Part of a small language model's weights: vocabulary 3491.
Each number is 128 + 32 x the weight over its row's rms, rounded and kept within 0 to 255. Layers, rows and columns count from 0. Numbers have three digits each. The size before them is the row's rms in percent of the matrix's.

# layer 5 MLP gate, 768x192, rms 0.142, rows 392-463, columns 128-191
099:138124089074111142084142131185094156131104138118116143153167100131087130149150140166119144118093111090130112122091112152113148129110106118103121153114116137192123132163132151090089165131069081
105:176148160122154166123146121127126128136178152107066111097110099175147074179086157157140178063143140173152190195186077118116101128152108175089129111166097152138178145117133161155134128116111143
098:138145136119164162097165085146079080082113096074122143120097118145119143181153143097124134138192108157109143111122113143199130130155176153172134081136114135167083132183096181139082154154153167
105:102099153139179119122098166145139154172143181133126136092083087122152106142164160130199091127151138129123138192134137118091152137104083086111107100120114132126116201151167096111137051070119089
102:128143135142114172102078155141168056111143130109098098183112138142139119144101135147142107090099104183078158143149117180167088101179100124107138139107170185088127090131113131133142172121139112
097:142189076158141153151105088107146091132141148102131109094094152119118125130203177120100049204107117193112131145159133166092146175126062135129132157099070114109145141093115078122169205073143119
103:114125081158164115117141082121138145088115140083112124143065132176159127218142129119130105143149107125149121118103129130143055104074156173120140100219093116137147127125118189143120067149123140
098:146115078118140099112126099136122064098142101155090144134137137106065214163169133166154140161146135165054135123091163176133104126091074112149108110119156067064181154130135099081114145129100100
088:124122089138129120072118119106125112143112183095128159127166105132090079145152177123132152208095114118110125152111097140098111171112155060117099083135077140138142133151121209170144153169080101
098:140102164145173117114101113160154027103117136052072142150146166073143076170135105106147177146063163170127075123118125086124124098087099092130127140087182096083135143161137120163172150127143115
102:085118088203161101128114156119119118146074097102108174120100145155094121032126167134124157141070094100146164095157103133109114112057183113085109116123129064088146089148123102110134143116152194
096:088111120146148154092124162141163047140165132153198145129094045166129109137138113087110149154167162130137126129164140135151121121081101137118176083144095171064110120119138130130108122126096160
099:174084100128114163133124123137167138101139136132151173223143183169123117142099152146118151115125138128088158135085148140138115129068126121138104181110055110108055073096107042145136085182134137
098:142161154102112153115147160105158066166073111127111134114137153040174148159076105153143125132141119130156104116100106108159145126116146115116107130112184139125138097105163127199176130131118103
100:119160088142183117149135073132165078100139114125146146078148153138095143116100148151133128118126204103119116134128144131143092154098112136089106179187152117110139082116126178089144141132146149
098:138094096163154158133128123162091138123128139122138127146145127167049127093140127121183134108118132123114141141138093183084164145162160113150162143099188082146085122117132122130164111097162146
104:191146135180121126118170134062153124094072109124119123141089070143165121091129133070121124111068134156155137162201119092159134103167088170051092182113144126101106193153098164179135188160175115
098:116115111119169162161141047114119148129144086132120146074130149166134126131089119141068104140132103099139138132127062078070153197110133132113141109173123185142129113170107128158117143077123129
102:118119059149133117106200105111139038080118109124144111129169177177063130108189136129092155094110090157185137158057129168131170114203149088114111178062110144106168115115138048134063081118177114
105:085066135162100162141096127066083106096125136101115151184147147083117110097170106119133104104100090159143141120201132078141154156118114084123101136136054140098102132143160151121106127138120143
096:085168119133124090134079173131103110102149103100092117101145110112122082111140092108111166101130157184147092146180145130183144172162068086136168104093039088194202189112145130086183087112163110
103:093168104173145119149113148115112111098099138147081160150138121166126148091053122135187135087127127160105157118105172126113094145162149136164132128091081125173104082105126124082165173097160164
091:147153137107092132145087150169155184190138066152160137115141123119104099161073131151156123149120147175084091104179170098130152084104133126083089110091117105121098174129150204111156105135155165
097:157146064154089056132120132155093132171154132063066055174113085186174116152158149147115094162114073142118102088081137164120150068150167139112124123140166150131150135112144094188168162172098090
103:128137046149169086135181156132117126127072119115085168062090152077118129139092154140121107133129079082104161156140205080049135123128106145125166148082132180113129119118167054121168123149143117
102:059124170102196169145143142135149092153073119133122086111129151141148070111154103163158145131134098123112076089142127130129098154048066083106089146095097138135117096134148130106169105118113170
100:133185111135140175139114170130167131075118107110149142147150114146100125130074172083166151158134155135104100098141134127112146116150117124170114098137075119201122122154102059163146193161072184
093:134113186120083159100152123109138125109207158133082152086111170108122130174135144106191076192142117086148167176116131064155116101116142062160092139111139110134113035110165149149123129182152151
095:131051137105188070049074101070117100113145165166144159073158064110094122131122111113152093107150154116205113148095119169153140133108156144124095143142128098145172126157101133158115125179157133
100:092123109205114154124118161087128133100142143156149149107114132160112192155103169118189144153176141171103123181140135154147097066164122132168131125115123123142152081153133085130110086119179133
102:123159120168088157084086131122123167118102124160155159182140104125131135126099079155204117115164094151101127168101141174093189150108101138121128130074122169168155048189142139144142126128136113
101:119106091148120089089154159136199079073153161176114095156153129093089103133135191193149138167117161119081144164143122093177144097033148127062077161164161124140090141119128121146092112108157168
095:180095143150123136127147139157135116115153115156108128106142133098139120201146137133109160139166117121133113065124102180149146084163142123113042105105116161153113167095067088049165155164084180
095:147155168114128178139143133112158159054125161097142149136155096155131150154146152105102133120160119129103144117131027108139112143110165108082123120174171171110199150085129092205192133119168052
102:162142098132165107167078126159116140081123077121065074054080146149141135172138148138171138169105149149115108125135134106164137109176136063123064136057132073145082120101115170129146075145118103
099:095188103202183159081103097066110125116051174106137152123136108141098083139125137123163154099075036101117126085137194178119125142148120142130095152071135146135137181150131134062135154137137125
110:153114137164109110132125127152128107155085158151142105131144102057155110159145083109138153147126139156145134105119110152158145119128183152127119131056122068115170145125080105175131158086208147
095:148090197099106083099092122098140127137126154106140138095157158101121169144123119117038149154154119089147086183188123132145125138159091160208096123111124174087154095072121118097096102195093116
098:189124112167123118142135094122152187126161134107128123134138166192099111139081130107154111092162205150082147088143098172091119124148127135145195125125138157170142169098165188132165119087145128
097:095135125126090104124095136165211156138078115125132100118150160164112166118102098147141123138046139133090135180178110082205194132125113150098111088185090110144116115109182160103174111103116088
104:125151163117147174092124152138100038181150146165099150115179103154109106114123071105089083101149172110172107150147126109136110112137181127123130142141090139111127176106104123148110157094072147
101:131127103189171132131150144109081086148121079071117112106165139081104097172137122144149184198108114113158157165129128115157091108162147142172156166128127145134127178109138086097115149066156128
099:115128116169109136123143080115130088147149184139183109168100103163056085141154090098164127096167096056121078113138162172143119152157132129118143045140169110136160146170128129181154179155129138
103:107154087053120127153127071094116115115134091098174170146169124145118107132097160092139160097150138121151079164140119161150110179096100114179130147145147171164131067090108176125124112103137109
099:111149060123194151133152149132102128130146111089173154132084162132067211192136100147130146105111146114136180115126079187136170115105089096173180113123140172100117093099131117100146188136166178
098:173063135123144152136118194143132103083190118139148098079153142123089151180086153130060158112131059095103132109110154098121101139118080109070075146132117108156126136076126115122148137191134183
094:125117136169155103113133157116088120099120126165127205183089116144118102154119104141159165126150130149141175104150071120136108148098119145163168104138141123084065130132073134153107160100131137
097:160140027123067151139103160116121090098102114105142121125167157115066094150166108116143144169066068173135162137117115203145164130174070090110088146104138100153096116160167119154122126147158142
108:106153087163108102128049126103049102158080132127139144102135084114133144129155098147110153098151145080091133110179110130131162165177113114098204148105149172155120058107183144128146132115119165
122:175122100091160108112093098113101154088124132107082066043081111115121119116120163172099159184175171113108134094178073140185088091171136123102113135082097071148096117121150127115176149108126119
122:136147108131143159153109118085083136125126177094117090078101099089107178135113139124089142100155071158147108172135101181205138121103167116178158129172225115166138156106119086100156164135151170
091:162162117113174100124173124103117110107156125097120138129112090151167031099194117141129137056124124148128139127158174093115168125170125125116144102097097126103115156136136109150189092132157109
101:138127179140118161102108096111119136090199048157131098137130131094138165166140201129168112107158165209121160175163100137176130104069119120111120136100105163137141210117163126130156068151194135
106:177157141140102178161105105167177132085126146100089106138123100217193138169177145185166136101097102108111170165139125129102125110100123105143084114119113147182127085141164136133104084053171155
102:149144147154186105074126149154071110121177161097094098161114081141091113168175184162138144073177134162185149084121131110175119119197138074146135113069131095129122074155143167201159141148136093
094:145092123118123180096178168125143125153137119107121105095094194150183117124093163107170099208166073119112116134109135173136116089054125150128118137115115131110101139151186085205091125144180131
096:100103145137100097113088130120157130135131117157112138102177131172083076154152165200096118084086153073142136153173087053146148114133088152042162151107063162210153175131126071111176102120118164
105:121158109173127100070063096156105173155121093101194120132113095149100177143128131122104169139144102188060145106124129140147124139118153110098092081160116148156124167041132125140104120128083158
102:152103132188150106138109131112157108144171118145109183109156179145110131156109101091126120162123109120098172130139041080114155116097089167137206106141107122097111099040120124115168167146102105
107:125154159113116140082110095124120108186153119115133134110183091092053187124157173160117158142139095149170107175087091113180094112104124175137133133118105087108124112100047101104137125158171144
098:107141154148117100109205128196048083142124136126122126099078101146122164188111189134065142090081127098123113083117162135107172132107093119071138195129091179093049142117165079132165136110043138
105:177156127189163123143122091119087141088140128104142163120152127093149077103173242156130143172100133170145107101184168111095132165139084083123150104142071094175076148098119091090140071086087166
088:146117083122128098150087153152183096165116216147137140113122089114075141170029126088171123177084105171128108130107116112127093095117135137100082087149158084103173123152156088150129105165074156
093:152173127179141168088118146173132131155108192101149227105130114128151149134102115120148148132093161135105077153176137106130126118134119177091078167122101127042162163135144096126084139146134143
094:094132085066157161125115125139125138175090068101148084109151116165160111082152096098177104118128068108143122079152110088191123140115095149126100151134142112132211165129130116155143132133143051
092:116148125150152062118088160158127122144120155121105079155097123148151111169092109176153186163194149151151148154150130131154148171127147138130145127140139172134161155216157129133166123131131118
099:106118114148111122120097185106136117061116123153084123148120129122116159100166129097123157138114117070118111159201145123130119137128127097071189095091113145074061166144110125146155103063123134
094:152142159113105149167153112158039157125132131119159138153153137084141167156098126144133146089133075145151118138192152160156103145120144070107060242113201131129138130025119082124148124109095157
098:156164112047090145155123171162140114141110129093101119150143155167149100167104161127152128178146154123084162108125078134150139129048150110070148175129061123146089166143128175164142114106159155
102:074162171128112133152105179096133111122141154168138105134153073137161127098074038104141148114114140214164194152139091102135151101168084132165125106118110134100155107130104124131095143121159121
099:125147154076144128143169140120105121146057101179139113162161125138110083112165081116112125141088136133150094148116125091177087088162104156090088181144141143151136140153120149131157192134120138
098:154134108165116130133107193129093125107167100126157156073100132178092064137098175133147110124170109134134149079106104162157139084158134089146077153062109190126095112141129194152138069135113152
# layer 5 MLP up, 768x192, rms 0.139, rows 392-462, columns 128-191
096:092133142117171156058163099108044145063136163099060142106170162100113140095090110102118188093120136113104073108162201151132173082159123105151112066128110106139160170166126125163132148131140067
103:115112141115140076093124185130079127137128115139137150093123145091087163098128106141145122055137119088099122135169130127189121071127129101163104183155192095126143100125161080143146129191162100
105:081126102178094163146091170118129101122110072132205147197139165116096020130147137077176141125160149176134144167123152138151160147139141175110084152171102219157104119168146121160071124147117122
093:103152126145156085076117123166092155100150177155192103125096120154083109107083130113144105153160157128090161126067090117091079138110149123110134134084125152154144139168089074088165125130126107
100:144070089113190122168092118156076176141122074200150155122108167196162158123093120165100172176119115163103099067110163191099118071120132095118120106105195155195155098148111124125113173135134178
102:115083142170151100186132133151176146160117095200177071184157138167109150135121229124146080095110108122130113142084097191109087117152136150151155174116165119121160034135164118115129140147139081
101:160130110165178102087137140150099094095139169163117106127157078114156128182111142099133102116165165138059122129093096159114111128163166183169151149123128101160144079053126071101130115070122090
094:103153152150084181140154113062118088140188161131145055123131103103091069069095110141151106179128145093136139096126132163155117112093132134095139158136134167107168130181162115179169201174185165
093:168148110112159136128151115155126084113120122085141117151191099130139121138156172164129104122121119147079153112151130157092102160120112140146100123120054099161187159123139131129069089159086147
100:126171132142083162118169154098148108138098187129086116094096151145137130145102209163113051133121155134127090127155160156148104157152146136169172114118047118117156191169085158182177144175178097
099:120107159161141159053116123138097189134180187199093127098133126161128123209108181160124130172116148118102220042158114148139141178114124155112089166161109170120173047100166126135113129107159135
105:107130086194065110110113093128152128047125127160128086110118112127103127143107170171146143114117116093132117094103201094108114183148133129172130160118144147118139179083169216103071124134164101
095:152097134130135178120141158119122128164144125133107135102115134118087142094120137234144079135072166164093165124190106100133133103112171087194168116081117140129111073153116185159118081095065133
101:154076092142135141162129128146184166083126087162123133126082153197124103124095135134151141128132135128078118141123084142096129126141139145099120144088094063132193169129131092103095169133101091
101:135130106065143109099125066101102089135106114137143094138178162142132143139082084109137098129129118146091121144138082115135141118122104113130125140101091143111106162067119102149137139146127116
100:072148149116126174147160135159122116150148100131090187171114123171092121170112107080092166154073109126137133090112139148128125094078160110082111110085140045171082136174115089066092115142171117
095:115157078100150136163172107167122142146098179132152128099147117172099133219097127076073124106091104144102162166148123132158140096103137149082088143121111143090154127109048152091151158139099104
090:081146160118179156099131171101084129135173098155148133135100116181092153146129125097098108109141109106159128131172133130143121135106160195097105155160142092114106095099165181118108114154115137
106:100168130129173139153171100094124098078132076096111156138135105090099116098180144113123163135126129128104181100131087136130154115104126094098115130112104110056186146133095039144144111090169168
100:094151053076128115190109144111153169149141117125058129137138136136143067128146152109159151142136133168170075105146114090150129097200098084116160124102134132109200143115110118125114126173129115
106:144107112135091105096096151130163185164100101119139089189146065110213143117125117109145100125140088105116086091095085174130116131127106107107100086136211147116164159122151163105124167158170134
097:139161134047122166155169097156123131132147111150081144108126116132114165158141131120112154129125137128117114111115162161125093148135126112192116164123148075159116112090130134120130122113186094
093:182119081175170146178163120140135147107057062136078171110137041135121078133144155117178126106108168150093120092158104160123130182121098078106102124134157123091101098097208147131132177111139119
100:146108148150078093103136126143144145129106121200158130135166137099192069115117060146102202111117098078131110156161082060107103109100107173151092124064130121107137110057099106125162139131128197
101:106135182108142182107092170135155135161122157113115122127107161138087130071149186122118169126175160084106099098128153099214102104196089124103129111172150076109164140107094111135089104104138146
100:106138155170185157146103163186170151089125100078052173105183111161165136108196135156169150097142162086113084172131077101096085157111125112114143182119076135098064135117159169093180084086144177
101:165108133112150093153128123145126165132117116134075137170154140112183196101105125104102109068149128132180036125114148142172121145132151132100156072110202126072123116103115075171122083137140100
096:132122141149165172163158137130064166090098102198106096140159091098146079100095138098139202120118161165160097101119100088114144122132090159161147118154106159068130163144089122063153094188065145
098:118148102109140130144148162190084095098123101115156115215129172163099141188076114125168182159127062130178214129118115151097102124159144103125099060180117122100117116177181138078127141142165171
108:119154114105108140148117119175160119095192129155118100161112144117094072101124088119063142109148122057134099131095157156082185107129177082153130141111140152195131114120055082132116123147197090
091:107066081110148042089104161124102117179117115123074135095156133164142177179085179101188127083127084129134144074180098151128147092088150091113167133140162083072112110052131115104112097084166177
103:156101123114131163094133127114186129076187175151179102072097135101208083109122127175105168112097185116139066063151118142145105109121115114112096123179114133107165220112126126060148108158138096
096:156097035195081169139185106091074138127130126175084136114138080108114072064137148109041109057159100164143149102161086169096150092137125131097131083109082145125112145162176141118116123157125152
098:113125121099146169124171055105135152103155159171099124164133084112142102139096124134108057142149078121124158197147140101144119094132078124167059139116110097127176095164127149120134103176184049
111:112143114175127106156128185156196092097164080154126158239122141153132085137128126141159074072118130138095171150118165151094178112152119109097115112189079143157121157120076123150087106187121156
103:110147119108158101179172104055100152074078178141059193124096111185144088132114134091127118134076123144177109112155077116094131121101192091136101070171150106180137147129138166157114129114134097
102:205097140128138078181097090089103165141131156137158103098143112108134143135141142136104175164071136193127128138099091146138099133096146077116077118124151073092142081143123137129108077108184127
097:116128147107148148062147168098077143185132141092141163144154087105130166120154168186166128127097124124164072116103128133148110123103137144163054131103197178213055110139140111099151102161135065
098:132092164119147134125152079096117119119102169151099101128156135102160133161116178100132145108138157133136027100131130155089119122170113120146114147111085123131076109141145143090085145145099117
097:071096083124123108083143111161124199117186104115182082201159174134092099152103122169135099144161106115145100115132118075089156133110123115154108105119181093138115087194118072109146155171147142
104:042152129062121194113116144149132157081149103112127231078135125114160095123119137113103156120106075137096135153182111130152106144123162126079099129103138212136108111175170074130091128089121112
098:129120133134164144128089091096176150131140080182129104159150050169105106119059080092162129163166124127130124097172120145110091111106163134133135127105122080081089108107115126210113141117119167
091:104124205090190126169125154102087129116194094135174113114112123132177123151140157119178100103145177128135182121114090145168149147165134114156077130109141178171113076166187097079169137128090138
098:107220056136134146109159159116173131119145140190177196062073085108147092101108071066179119151093090074115127133091154128139115116158159137176123132183140190144157134144110088102106151113138121
097:133171104112132063158122149134119199204137107159140066113159129155123180184099135124130152109086100186088113142081193138172127096078130083107081106125086108134144127163028156144139088098173098
095:118121144093151147125135127124138158119137152059125171095102177117149148142139144136117141115121117076060125133111181153117192145153110087135087172059103133136124132183149197113157110139153172
094:184144075152176135133174154133178109132151112102100112109132082096202164151140133113124102080058056173189134107129108109120084184135161057069155132051165186114121124117167149160107135058133147
096:113162167163124105130129186130130060125153106140137138087102123130079163172099101151099096146117170124132161114135182202189141158104100176074144179175164154154148095117080109149128160067102090
103:063126161098177047119103133106139131110082084138099171135161139166085123121103154122065130143131118179075171067146163130181158117198131157131109094117074113148073117134180150141103081091101162
181:121145113176053134135163143145171119133143117135149196252149151121124114125145086077156084088100117087140126131103165177111173217084129132089131140180137202090135143142115052136115138150112157
122:126140123130147133094120112115099084142123162110124118151092125067147141132112123106129133121114113111166123179117160149148155157064144117127193130099184139168098131140070115112186118155117143
088:060091100113156109149138099090135121114161096118077072151155137103147129144101129136140124118087152152074111153158118149176159130147141153132147139119113122155047193177144177185131098137099153
101:162141136134119142063140125069131184141093108111090117131170131104092078146104079118101112167093110043136081172083102099122101096168124131133124104103145119114121106149164154108143128075103099
102:165137170136178138146103096108160110152187110111060135103178153131118103115128144107145101165182118138090119141135127131170159148093088158110145198121104119127111115150132085093149167158151073
107:095127098103153134131119103151160135175137109174128123128122157193077102119132158137135120180113144138104071140225152094133109152123139062168113144068173134140159080172212171162100084105129108
100:047127116194157101154152178125139085135081178136125098123104176113170162113147104102110132131152113101180135095111125159116170119138150137084057166165132112179118118133157162083181119130138162
098:164151130144133151093085198062129146139132132200110046130122094127145158160133134070111132153134165129133126133075131180073125099106147087130167152168160175051086155124113132188106103125156065
102:162128110132138120132124127105122093108121188148144178093126073104167144149131166141125090110122131181212052132108135190134076112126127096140120097133080158111148130194096118084140147153128144
106:090173099070095140146107115155123119141149137084109153176203106116105132109151162116116061115192098112186144123104099104170150088143124118144103143154140043152182131102064077062119135106047143
105:091180134108127190124152128139159124107176157119141058089089194080134141132108121150148161104105137109182123087158126133121113143110135138068219153164083158074080166162165109215104078129137090
098:068146106191089092157151156104079123175116106147141123112143111086156180067144060122106106160119132120115115134068156110149126029163144135121169170100126126152162174145111133140119195063118118
098:112112126126130170104112181106120091102139089151069174154082124116169148119149117157181176106117078148187107172152154159151141163120114105070111134121163107129124132139123110150099126168153159
087:147081142169146121131144077105142139162155090141168087166159105149138101101176128142070195112098128137177138132136159109125111102163177119113159155170067099134111143133082113088140120094157093
095:153153150115130158107103074142131124152103131078064127117116119176126096146166115180087050110120166121163124102078129076118169099133117089144187135141120174123113159101121142182085166116085140
102:111102118128188071136150128163175106163102160106191153137161114141065106114131117151118096126132091132124135099061090133111160135104173147130149132207185129084191169159104094109150099109051100
119:140116141088095151116142145107194150117237114106176165119153191145088145080128117105131124172087136062081123147128149136108145144106119171077144125130125128085176155091119076151141192084107119
100:122111089165091143121147124137119123108090069121145135155140152156194093058090130150107126150124126124177148180162108128106136183102105162150142124084103143174067147191140175195111118118103142
098:081168120110197104130143098095109134114144132135163159091148118123093087080085175100165160071109075128097141155158067131069161134100178095098131170145166104132095142088123102134119150120132085
102:134159117115134155087113105160126091186119142142129145113135143155164086148107122114093118064079072159057167115118169109132097178093179093126159123127114124138104152134110103129142094112124058
101:077076126179098138165115169167114161134073102091139125106142101164138146171108123116112078105174152110140142107065135151166104116143179173130088152159138090115182167087084129067127156131146194
102:160124155141169061058105146125148161065146125113143138179156084167115143146153147164090082160203130159121114190151157100131115078154157142115078127087084160126117051193113204129114152111104154
# layer 5 MLP down (transposed), 768x192, rms 0.104, rows 392-462, columns 128-191
096:087084145135122188087174054129107166134091163169130155152153160097089101097118110113111137169100140151193121143157156118156142157177092149145113035128132121138142157073111164176138139160137052
098:172086122143134208135107143217071174057108145092073127178152104172095138095101150154118122145118150107119141078144011090141139137100132082101127131082058064080100114088128113108147064091138087
101:163149140188132082060143141115118100123120151119099113165130110141087181128097100095113097108087152115127099166172125140131118147144057120120137165160094191148118133126059126141108116129094124
102:130141138082163118172167151214064073150123194136147059101132119123082122161110102154126128130090122165176133111167149150169143113134123092135153108094106097136123087079121192165145126125118209
100:153124096089120117073199119178109105156159137131125062195133083106152193186081143099178061097101116119169121129103072099107092155102109085116157086153097108109123166121133152093161127116138149
102:108086114166141153133085140105128193117130172165066177119147122109051125107115063157121061148165115143165124142150132130156157144103144097157068141102146134100119123145124149093122102127091140
104:182166150142140148164046054112062156068110127126119155072168047154150187142139077135123146104153161139138154107094136106116125130092164106142090112124122095180085167109126156071092124137104114
097:071117128101175155122142101130120098133091092135161164185101152116094134161133133142104168101165131141121095154108130152169190089101097149097082185118162134160090104048069179072107141141118157
087:067089126114102119104158137116109109082125145134145140173132131145084099127105105094134088144131167081110143136119161092114080090097200147096147094118084159079131131152124125113118111157118103
098:146167152183118133110146102103165092123108160159115118155100094165104172157101118141138125151248090134192167145109125084098155165112131196119115158130117129136063138105149115172082128110127153
100:120151158128102081151071086135147134050132139142131104168140119129121102161147109115155066087095162139128134133176173117144116150096173108160094109198185132092165130130131124142132135188134056
097:171158158106094129153086163147117119102073201089115110114123076142103144152157122096104109094090153157109082145189132176114203122102058119158098138130103147153167163129079160146086082128128114
099:144141090161091123115158100163084118096152074104114120181126134108180101138140137145106163113129132108115216095101159085102132111154184164098108102049116080190143084097121076155099113099127130
102:147109114161131124092106113126209215051136143121144129161122102195170131076133116138129115141153154140115143171112118130116118098085144166088125095171142146136084131130128125073122108159149142
095:117143081125187116189158062123104084117149175148153090134156127104150133136144039106146117104093140130175086127087158089153162117075123131085122117151161113123094149112140058121119164102119187
104:078137142121097124151151081117062074188095165122118137089168183089140140095140099141136074158082132102132133149110095128128148063134124132067184103120118177152163123112095108114105146082102139
099:219068134122165134031075140108090107068170088133089106145148164095098130105119167127143067139149158101131120144111184101144142154136126148121119132095180151150156116121108134190182154120116142
094:117136044107145177161169192129112066144123173165132148121123145083122106175162167151107159078074123177144123082095170125195142115165119169138172128138113160112067135111126162103101085102131145
101:149124115093174095091162080083154108064140106135134172090157098155160186136116134119125217101081106179140148108085092085163167094083088117108108079124143080094108075105090147094149167100074171
103:150105123143096082120114078169123097089125115048134149118128161100169062152116106125134126062163090129147098089154081113076088125111120130155161186148089099110093118127125105121168095137158152
101:137213093097157170140159130169149022152159182158109055089136087151080089144135130121133219133121048065088128079149120116120122151137056183152102100142134122166144139079101100137144102083132173
102:176157048107121189167121144189096141123118087134133160135158163116093122142116138147137124118168127120115147031144165058166095137114118124174117133115068098116145157159141113090129157090163105
097:122151083128094116144148077105144077153126173197124120111138113117166122082116144140154138129101126111172098115147168091097133097114111108101211108164160130171113186099106138168145180102142070
102:089136117102141080127139156146128129079070042112134158174109163128131111112106175157107079169126108089100130139124128098130119132112123037177166113132082091101193048103119059097038131155083187
100:115156166186108088129098110131188107111097128100125138135104141199105088089099132126079128127149094145144162157080118122125117063171117119102108136173166088073137127132111083160184126115111128
098:074092155114162176091144119166178096179104146156100072109132175117120073144121110117142201110151113111110079114098092078109066126155134117152067180108145141135133124084162103068092084103125158
099:132160087119107105117216110124133108104162148109108107185114164114104146173181066112156115112116060134162144151134147154151125102108169073105108122081146165148139159141189111064126140187091108
096:102121119110094089155139153096182063088081179169140122192179135142119122085090148169065157135182134153142081083142128131084147145122136157105159182160116165146189034104077088150135153138141110
101:096085119138108106125076154121144142167143124101173053116117100170156121116111057138130141058102101116133119166153154090123155146133126137137164144098105064139114130087120102123109142120098119
106:113102120206090104138113110175119112147164108113164050101079143141065190139097180129140185121130108135130103132126187153138168108110134121110087132117130098088154091104161113088093120160131096
096:114094090139109105117120130109074175074143100171128143099085105092134108072187147138176108140230105113160152175135142171112147059153146147119085108142111111114105116149126094150186133126158150
100:151126092170127170147107125099114133172157111116081113191163148135157193180148105044072104112139144097188082126138072141090133175116158161140127110098124132150103137143154108152065098091092108
098:129196134148138157160144134138136180143181149139114072104159125133180103101087129148175111117081177148084152158131079117170163141172091094119147175147123144122093147126111158181133151124077126
096:062127173142080069147140102172124097171192121160092126124077177103107104138147124162180119132195139113091103159157138157160129185130104157130125113086120180105118120139155123165135121092097157
101:125125144124096131104169142103141130080146131106124118183187143116146149171135115142155094115090132104098157093150187145130121186144166108111187148126125171137149146133148063130089129163103119
102:169101142083148140168098170148114102106094106153072153101192172130156101108122156144089138104112150125129090146143107159097166146118134113080143131165093123092128148124127101163139093179103133
101:077112131140215139169132117125174111129083114122075124152110097137125154174137142161141157142114147113132080138158141121109139090159129152142126102148151107094132142072129170134077163162100139
100:144073104144086114174094132067134083137154097126129143106159132124164136090059128100116137160111084149134165104100190137179156145173150143179135163133077109104150109142148120105143148115115119
102:125132161155103167119153146152150176146161170060143126101112142117090151162100131174155160133169160065162131130119089133049133139079157152131167123161142164175107115135170211098112080112159125
096:172139094159106128108164153126102094110071081197110191143107109162172114100168090113133120107127066057151143193169104126155107163160174161097126153186107135134128141091142175176192131166120099
105:147104135118156109083098144101063174108099103132108165131186133112112083140105151160090106108097092103092177159112133160177153072124114076152098095113191138131186135127134107135168165152097130
099:126140172163121095084107152114155106103094137061120137129126123162169141133153173101112083152111106117163120109133119137159176118128128144114096131150144132157124107150109129142149130169110149
096:173167118183084136163080069099180161142140103151189112126138162095105141034174117116085076114113126073087137074103123162142084147104196159171167137114112140101130173089115102151145170113142140
100:119116209107074118162125112056102156137106130150105140151147114102107156146185160193141112143203120121149122170110121179115158117173142104141178127097129104116164138104158068159108078113127083
101:084107137154068094149138101106163118108135145110130168133122121138120101103106127106088097151102110106115149053114185076116148117124161146169127125078142144068121081170159152110059075131139163
096:079143111163109155144174122117111123152148068183150088119162109131146085133076146131118175109181202132104180146129092036159114117118113175107115073193108158153119121099172132141118114159081084
093:089082184213084122133140125138144184168177159158145125122139084127075079116109111075072093129092185168103143159165112142111176139095087148171161126171117118122133153127094138141080111092122137
098:042118099107123140167147149174116066123130097130144112091105062096117072105143101196097089134108137158098123137146171131100176091120123141102122152089104091154156115085140170142099094079101128
101:106154145171129146122119144130174043157079100120098168117095127052101112168159117112071092084176136194102107113044137156126154108115139110090165129088143098055163149127130108082100114145092122
103:117098076169118144112127167146187132097130110144161159219133164110146112146151085118096080104066085049068137111081164119124167171096090124105126149090086168106099135161100097127140167117137141
099:126120175145075125115169114158134104100161216104132122142120149141087127195071148226140148144174111148114143094090176173132157140138112138165139148169126118132179075101160133097116095140093133
090:111170131148142150105127134111126079159156127041107123129145118116150116095130153160129105085071136094114119076204176171109086125078213145171090127110155154146194136170166153139106097180163167
098:095089181098113114149105109121083170167136105116123105193175112096100110147117201113168153128107183130046151092169125115159137148090089166139136135189054139135168147105255127161152106085133191
101:149098129095093107085146127139115174124128097126160133119151184139175125125102141096108177087082107151139103080127073101127158097099110098100168085063093112129092169069124082160097126073130110
107:007135185157106099141126137121137130135119102155104120163129142135117129115162118113126157156086161138133102134164073159141154176100116083112192046083124121178094115143117145139146113154094212
096:088167168209145110135092146113169135082072105105102125129048142085172094135172125175109107126184170160129142113127215159126077142112148149161123087098151102119119138105155146102114101131066142
098:155106093122107119104129147115158167108192089149156139123120206110097108125156161082148156100122130194140115160127111169167088091065089129093138161096125126111088169116130092177184146113120136
101:134128140154104167142058128167132137121150135154097126185131100082153077099065132167159104136162157112102114115088220123170089197148104145165135174130133179118149148114080119150104095155140124
105:156097107113141162142117161128131152078133162109115098125087160115099173150117144119145139091194103139110197187098171103121139140143143138133142112083137140167175131104182077067080129108121140
102:129125076167164113095170116162100114177119111103091117123115123096108183166141129117113137127112110047118141136134096078086103090076166141136142082153222152143114109165098114143111144178110151
101:143100148104095122108096126155116083092106168146106125174132117139092097096091190135113157152110148187144145143114204073046120079106138145102146193145154103074153148154154133108151131161136167
101:146134124156137189100112144134150102132096111141149120090145102132119168151102090124161105070110184145131127120092129179185091056122110153146142124145117142124121104111110156141148157142162091
089:114143072049129134179109186098154170122085128112120131125149119123096139161106101136172169098210134085159151159128182087120134123112087130124172145091121147122116175180144146121139100141144141
098:135142083119149168123147095147115165097127063138123130101150126147104106138146110152100145174151122183072121172162154139149125135165107174107145144193143113141138185140097181191089106094148127
103:085165119121131109139067045128123121096117104127086111107191113141154098129117118128151078127150097055129109175111129093134115049098153127105092117099103198151123152174096061202128100199152146
114:110105114142078131088058151097140126142153125101166117139113178171086116115094070105154117130084143102062123180125193100127126140099093177090102139125159145052153147132101107130130178145159110
105:096108138076102163212145147178134121164145136089140154165091080119077118090068140146084165152125146105153133073104080133127156175129180121166104138141122129092140079141157145122155047144097094
099:093099140186123126113119086096051171115104070193093171171110122147117121120161157111118083083145178102060086106095103089129069181138138141142091082140058074087125166137109140136138162118145172
100:142093082113140133116184112125110179166126122093087119109128139072122147148123091099086178143120098104178092136098103099141151132172111167106109131109193111136105122087084174178115120156151136
102:067153113097119099133182127143126132132125137108164084101162161102166152112078065115084151148127181108196141099096161114097127185109141145189057108138109107084119127149092159091173131049146127
097:115135150161101139086155096177145129154075103139122110192147166129130133125146162125179168117148124157066115136157115118100104124100116129161160093077123144094162127148118213187183137127103152